{
  "n_layer": 12,
  "d_model": 768,
  "n_head": 6,
  "n_kv_head": 6,
  "head_dim": 128,
  "d_mlp": 4608,
  "vocab_size": 22710,
  "activation": "gelu",
  "norm": "layernorm",
  "norm_place": "pre",
  "norm_eps": 1e-06,
  "positions": "rope",
  "rope_base": 10000.0,
  "rope_fraction": 0.25,
  "qk_norm": false,
  "attn_scale": 0.0884,
  "bias": "all",
  "tie_embeddings": false,
  "parallel_block": true,
  "init": "normal",
  "init_std_qkv": 0.0204,
  "init_std_o": 0.00417,
  "init_std_up": 0.0204,
  "init_std_down": 0.0017,
  "optimizer": "adam_variant",
  "lr": 0.00037,
  "beta1": 0.95,
  "beta2": 0.95,
  "weight_decay": 0.13,
  "lr_head": 0.00394,
  "grad_clip": 0.5,
  "warmup_steps": 372,
  "schedule": "cos",
  "final_lr_fraction": 0.0,
  "batch_tokens": 65536,
  "seq_len": 1024,
  "doc_mask": true,
  "train_tokens": 1046000000,
  "steps": 15961,
  "dataset": "wikipedia_en"
}
Each number is 50 + 12 x the weight over the matrix's rms, rounded and kept within 0 to 99. Layers, rows and columns count from 0.

# down: layer 8 MLP down (transposed), 4608x768, rms 0.0256, rows 944-968, columns 640-703
# up: layer 8 MLP up, 4608x768, rms 0.0288, rows 945-968, columns 640-703
down944:69 77 59 67 38 43 60 36 78 55 47 77 41 59 35 58 44 44 40 39 43 35 37 62 54 58 54 45 53 65 59 59 42 59 63 53 54 44 49 45 76 49 68 46 61 51 71 57 64 53 57 54 56 44 41 69 30 53 47 57 60 61 40 40
up945:43 44 39 23 40 60 55 42 55 71 46 45 41 55 67 79 58 53 57 46 44 56 63 39 43 44 28 36 64 35 24 48 71 57 38 53 51 59 66 38 58 67 47 19 48 55 57 52 62 60 30 63 82 42 51 53 45 46 54 52 55 65 48 45
down945:51 48 42 65 33 52 55 43 42 21 41 62 51 43 35 23 64 51 51 72 48 42 40 65 47 53 58 55 60 35 71 47 42 27 43 90 35 44 45 62 52 56 50 67 44 57 52 55 41 45 64 48 46 70 44 37 66 62 46 50 48 53 52 49
up946:43 59 55 46 50 57 63 65 56 48 46 57 67 39 55 69 48 30 47 37 49 42 59 53 46 59 72 42 39 52 57 40 61 54 54 53 54 26 52 44 65 40 59 33 50 48 28 55 46 42 49 52 51 75 37 57 47 44 66 54 48 69 63 34
down946:51 52 50 34 27 52 42 46 36 35 45 44 42 48 41 55 62 47 46 59 41 63 37 66 48 12 53 49 36 52 28 43 45 37 33 59 56 59 51 66 59 67 43 47 49 50 48 58 62 58 47 22 66 37 59 37 63 61 39 49 37 43 46 48
up947:57 38 40 69 62 55 48 42 30 64 41 36 34 55 51 43 45 39 44 64 43 75 25 45 57 44 55 61 43 55 38 40 52 50 73 21 26 56 35 47 55 53 30 49 49 52 47 63 49 47 50 56 23 56 52 72 55 41 45 46 59 61 48 43
down947:51 45 21 29 56 77 58 42 63 42 40 51 64 43 32 58 55 48 41 46 69 53 50 36 54 56 50 56 30 45 48 41 60 43 63 50 62 45 55 70 43 44 57 46 30 60 48 46 58 41 47 48 61 57 49 29 64 55 64 53 44 44 52 60
up948:56 50 42 52 37 62 53 61 61 50 62 39 44 48 48 34 70 50 57 51 25 51 49 62 59 54 42 67 54 50 52 49 52 72 57 53 43 59 73 51 49 34 41 22 30 70 52 51 63 44 50 44 49 33 34 34 70 62 34 70 48 43 74 44
down948:39 38 43 47 73 30 55 44 63 52 60 63 58 63 54 56 48 63 53 37 54 44 59 32 63 38 61 32 03 36 22 57 23 53 64 56 48 57 43 42 38 46 54 53 52 51 43 41 43 35 61 26 27 58 58 44 60 53 81 39 66 38 43 53
up949:52 51 69 49 58 35 37 73 72 55 62 39 45 38 37 56 40 56 79 62 56 31 70 46 67 58 46 40 36 42 63 59 60 33 64 58 50 51 58 32 39 49 62 58 58 50 61 20 28 35 56 40 43 53 54 47 55 48 68 46 23 42 65 49
down949:54 41 45 69 47 58 62 35 45 40 35 55 62 44 65 40 36 47 41 43 56 72 48 57 37 40 41 58 59 54 56 40 36 66 42 53 61 52 48 60 76 64 53 60 49 36 55 59 55 58 54 51 49 53 51 41 54 55 43 50 64 44 49 67
up950:34 67 45 42 61 56 27 37 68 46 65 48 55 73 42 38 50 61 39 61 49 66 62 44 58 59 43 48 58 46 41 35 63 40 52 68 42 46 53 61 55 52 69 42 52 54 44 65 41 48 48 52 26 55 63 51 57 55 61 49 50 54 50 29
down950:59 38 47 71 29 39 45 65 58 45 53 69 47 23 44 53 41 48 62 61 38 43 24 61 35 45 37 48 38 51 53 54 60 41 50 56 57 72 42 40 49 41 50 56 43 44 46 46 49 45 64 31 58 55 42 54 56 43 45 42 48 29 34 75
up951:69 47 47 35 38 44 41 66 41 45 61 66 63 58 47 62 47 33 23 42 37 37 43 52 18 66 53 40 42 48 47 63 59 48 49 50 49 40 48 30 51 88 40 67 49 53 37 38 50 42 47 46 43 54 60 43 56 54 42 56 54 33 59 59
down951:38 45 59 72 59 61 49 47 60 52 25 43 45 47 60 48 63 59 72 51 63 59 53 46 73 50 44 49 21 43 47 35 50 69 48 37 49 61 47 59 68 34 49 35 54 21 56 61 46 50 49 62 54 62 44 53 37 58 61 54 41 59 40 46
up952:50 39 39 60 60 36 51 41 55 62 28 59 41 36 62 61 46 57 46 68 27 48 73 47 61 21 36 49 54 46 53 45 53 46 41 34 55 48 48 58 57 65 41 61 58 58 52 65 36 43 57 81 70 59 28 49 21 55 35 57 55 43 55 47
down952:47 61 48 44 58 55 64 40 38 38 41 46 60 60 52 18 58 64 40 40 41 29 41 33 32 35 67 29 22 44 36 46 52 50 46 46 58 63 47 49 45 33 45 54 40 42 63 54 60 69 44 47 44 48 51 45 58 29 58 48 52 41 63 57
up953:39 37 57 59 48 69 36 58 49 52 47 38 48 30 52 48 58 45 34 33 67 74 31 39 27 30 36 51 40 57 50 53 45 19 56 72 52 42 60 35 57 79 35 49 66 53 61 56 46 76 46 67 45 62 40 51 47 62 59 35 45 47 58 52
down953:24 81 41 51 51 40 35 59 45 44 37 62 31 52 50 42 41 47 48 41 41 40 53 66 62 49 55 64 22 52 42 57 52 53 35 58 50 64 44 47 37 25 54 33 44 48 77 31 43 39 35 39 47 50 68 40 53 50 57 52 43 41 50 54
up954:30 28 48 49 52 53 51 68 81 56 69 55 60 71 70 40 53 52 69 42 54 32 61 57 66 50 56 36 43 35 58 35 49 41 38 52 40 63 46 66 63 50 46 58 29 40 54 31 46 52 44 53 33 36 58 39 53 41 25 44 54 22 66 56
down954:62 63 49 75 55 55 36 29 19 50 53 54 45 43 35 64 49 36 38 48 50 62 43 34 45 45 53 39 54 38 56 54 57 47 67 43 53 34 46 41 67 62 49 41 75 54 59 76 52 71 54 41 68 68 58 60 49 68 52 54 43 48 32 39
up955:53 59 59 62 60 52 58 57 54 38 50 63 60 46 64 59 49 31 64 55 55 43 39 28 46 40 66 55 43 57 53 41 50 38 28 47 58 40 41 53 79 47 54 48 48 44 57 51 32 60 46 58 52 64 53 41 71 54 57 45 65 55 60 57
down955:49 40 45 40 35 39 49 64 54 42 51 33 46 60 34 51 48 67 50 57 42 64 47 62 57 56 33 43 61 63 57 58 47 60 77 39 31 55 44 51 38 56 38 46 60 69 34 46 47 42 46 44 55 52 51 39 34 54 33 43 40 54 50 50
up956:59 50 52 37 63 45 60 44 43 51 61 46 38 62 61 41 56 33 52 59 70 49 64 52 57 55 53 24 50 36 65 67 48 52 40 52 46 42 41 50 66 41 62 51 33 63 45 37 57 38 48 59 59 65 49 42 32 68 54 41 50 62 56 39
down956:56 54 49 64 51 59 48 46 53 45 46 56 53 33 45 46 39 54 54 32 47 48 32 46 47 48 37 64 53 55 40 36 55 44 48 50 52 48 66 53 51 53 41 49 67 47 48 77 51 59 53 49 33 37 49 42 56 37 45 56 49 40 33 46
up957:63 43 29 47 57 47 51 39 51 49 71 53 54 63 51 54 56 50 52 48 43 32 42 35 37 46 17 62 43 53 67 66 43 39 54 42 47 56 46 45 50 56 39 46 59 68 33 57 72 42 38 66 76 44 40 50 52 54 50 41 56 49 48 72
down957:50 40 57 41 40 51 54 43 49 49 41 65 49 34 42 50 53 62 49 49 34 81 55 48 61 51 47 28 59 72 42 59 55 57 49 77 46 53 64 52 35 52 57 66 55 47 39 43 24 43 65 22 45 45 44 74 67 31 45 50 53 77 55 33
up958:60 46 52 53 66 44 40 48 71 79 31 48 57 69 57 41 75 56 51 49 54 59 61 56 64 33 58 33 53 44 52 60 75 34 50 35 21 42 48 34 47 54 49 43 56 42 45 66 53 42 61 57 50 41 61 31 50 59 60 44 74 71 34 49
down958:48 29 47 42 61 72 58 60 56 24 72 41 37 39 22 47 24 52 44 52 50 39 31 50 25 38 59 68 40 71 41 47 49 66 47 53 68 50 64 51 59 32 52 40 71 59 52 58 42 83 30 60 43 77 47 48 50 36 40 56 35 49 38 55
up959:34 66 42 54 47 47 53 66 38 48 50 51 52 54 58 51 34 52 31 51 63 29 56 50 50 40 27 52 54 46 64 65 67 38 61 64 66 36 44 30 59 58 51 49 46 52 55 38 63 57 43 46 59 50 65 38 51 53 58 58 57 55 56 48
down959:46 45 51 53 65 52 56 41 71 50 45 42 63 50 34 61 49 47 42 63 50 56 60 58 64 64 76 47 43 51 40 32 37 39 23 33 25 32 53 60 74 38 64 53 51 54 56 44 25 46 58 46 41 54 51 59 72 59 50 23 51 43 49 46
up960:46 51 36 55 41 53 76 25 56 53 41 50 58 39 58 37 45 68 42 49 42 30 71 42 55 54 64 49 34 57 44 58 54 53 62 60 45 54 30 45 48 34 58 40 59 77 53 54 51 56 55 51 70 59 34 39 58 58 56 52 28 41 70 54
down960:52 32 33 48 71 38 37 35 41 47 80 48 55 37 60 65 45 33 32 47 37 48 48 59 61 58 54 54 30 48 63 42 77 53 52 61 73 40 73 47 44 46 46 48 34 55 62 33 56 38 45 53 30 41 68 49 79 42 35 30 46 62 55 52
up961:15 48 59 53 37 37 51 51 52 36 59 58 51 33 45 49 53 48 51 30 27 57 50 37 55 52 34 61 61 68 49 60 40 40 76 41 65 52 51 46 39 66 63 35 60 67 44 41 57 62 60 60 51 59 61 60 59 40 38 60 41 50 60 53
down961:66 46 57 49 56 45 69 49 68 49 34 39 65 58 57 47 65 46 55 64 56 62 65 55 63 48 49 47 38 32 49 39 50 58 38 67 42 59 70 50 63 55 36 57 44 47 48 56 57 43 55 44 44 37 06 37 47 62 57 51 47 53 50 42
up962:33 41 29 34 48 73 60 57 40 42 51 43 48 42 53 36 70 52 43 56 19 48 36 61 26 52 31 48 44 54 54 62 44 69 51 43 36 39 55 55 58 51 53 09 33 61 66 54 45 38 45 63 67 45 24 27 53 56 51 54 37 59 50 54
down962:53 59 54 69 52 41 43 49 42 59 52 44 59 40 45 51 42 56 59 57 61 42 47 55 69 64 51 62 50 53 31 59 26 23 60 36 58 44 61 39 45 51 44 81 68 36 51 57 42 58 18 59 42 56 59 69 50 44 28 54 76 50 64 56
up963:54 52 62 37 38 30 66 58 66 52 37 42 53 39 56 58 30 66 44 55 57 70 52 56 41 60 54 49 38 34 78 68 59 47 54 54 48 23 32 42 57 45 65 48 54 40 60 39 64 66 47 54 78 60 40 56 33 52 58 37 32 40 40 57
down963:48 63 47 30 47 49 33 42 47 65 60 42 38 45 42 68 52 48 65 33 57 49 34 63 44 45 52 47 42 65 41 46 45 45 36 50 52 72 50 54 33 43 55 48 51 57 50 49 46 44 43 42 37 72 52 58 60 48 50 58 67 46 46 33
up964:28 49 38 49 37 43 21 56 38 32 39 41 44 43 89 25 62 24 51 51 64 52 57 71 73 57 41 40 44 30 70 49 52 61 53 68 34 54 64 44 48 48 53 53 42 58 48 51 61 40 46 51 53 53 58 46 46 58 38 68 56 50 51 46
down964:66 65 72 34 46 42 57 59 61 50 43 39 47 56 42 62 41 63 68 37 39 28 42 28 26 56 43 62 56 68 40 41 44 53 55 45 55 45 46 55 56 50 48 52 54 45 52 45 34 44 62 47 65 55 49 69 45 59 54 42 27 43 41 57
up965:59 48 62 45 58 23 44 59 48 50 50 61 75 49 36 66 22 44 63 33 30 51 46 48 55 54 47 32 60 59 32 57 34 37 60 60 51 50 48 53 40 51 47 53 55 55 70 63 54 42 45 62 52 44 34 71 73 62 26 48 75 44 63 32
down965:32 47 48 44 28 52 48 52 47 65 53 37 42 51 43 56 65 40 65 77 63 41 52 64 35 38 29 57 25 39 73 60 55 21 45 37 59 53 49 45 49 65 49 59 50 37 39 51 47 62 64 55 55 61 54 39 52 57 55 39 42 50 50 54
up966:42 57 41 41 50 32 38 42 49 63 59 37 40 50 32 49 65 53 44 45 73 31 50 56 53 54 49 49 36 64 73 54 40 65 34 55 44 48 67 74 28 40 30 31 57 59 69 35 60 53 58 51 57 58 37 44 41 44 48 64 44 37 70 46
down966:33 36 38 67 54 41 42 55 66 63 43 59 66 27 40 31 30 57 54 76 25 39 47 54 85 61 67 47 46 39 44 50 59 56 57 46 69 57 49 39 55 59 61 39 52 09 59 49 56 52 60 62 79 50 43 58 66 61 44 42 50 40 41 69
up967:46 17 56 51 52 65 63 52 40 37 38 48 49 49 51 46 38 46 50 43 79 51 53 38 52 47 47 52 52 45 57 44 59 53 48 65 65 42 89 44 61 52 41 47 43 54 37 54 36 67 59 67 43 68 22 35 71 51 56 36 29 54 61 38
down967:34 52 37 58 37 48 17 38 42 50 55 60 43 40 54 54 44 26 66 37 40 40 31 52 52 61 48 43 26 55 39 68 48 33 47 53 46 67 49 42 58 37 64 45 53 45 79 49 59 35 31 31 62 61 68 55 40 58 42 68 48 47 43 58
up968:45 33 42 41 58 50 69 53 59 48 62 53 56 46 56 57 38 51 58 46 60 49 41 57 59 63 42 38 47 61 53 77 50 41 63 53 37 50 38 39 42 51 45 72 76 58 50 54 42 61 61 55 57 75 53 45 78 47 61 61 57 49 41 36
down968:61 52 58 47 43 51 57 52 46 38 54 25 40 39 46 49 54 52 57 38 47 53 45 31 44 54 80 32 48 39 43 41 61 61 55 62 66 49 59 53 42 65 28 53 61 43 50 61 61 45 17 57 56 49 60 46 31 44 46 51 45 41 58 45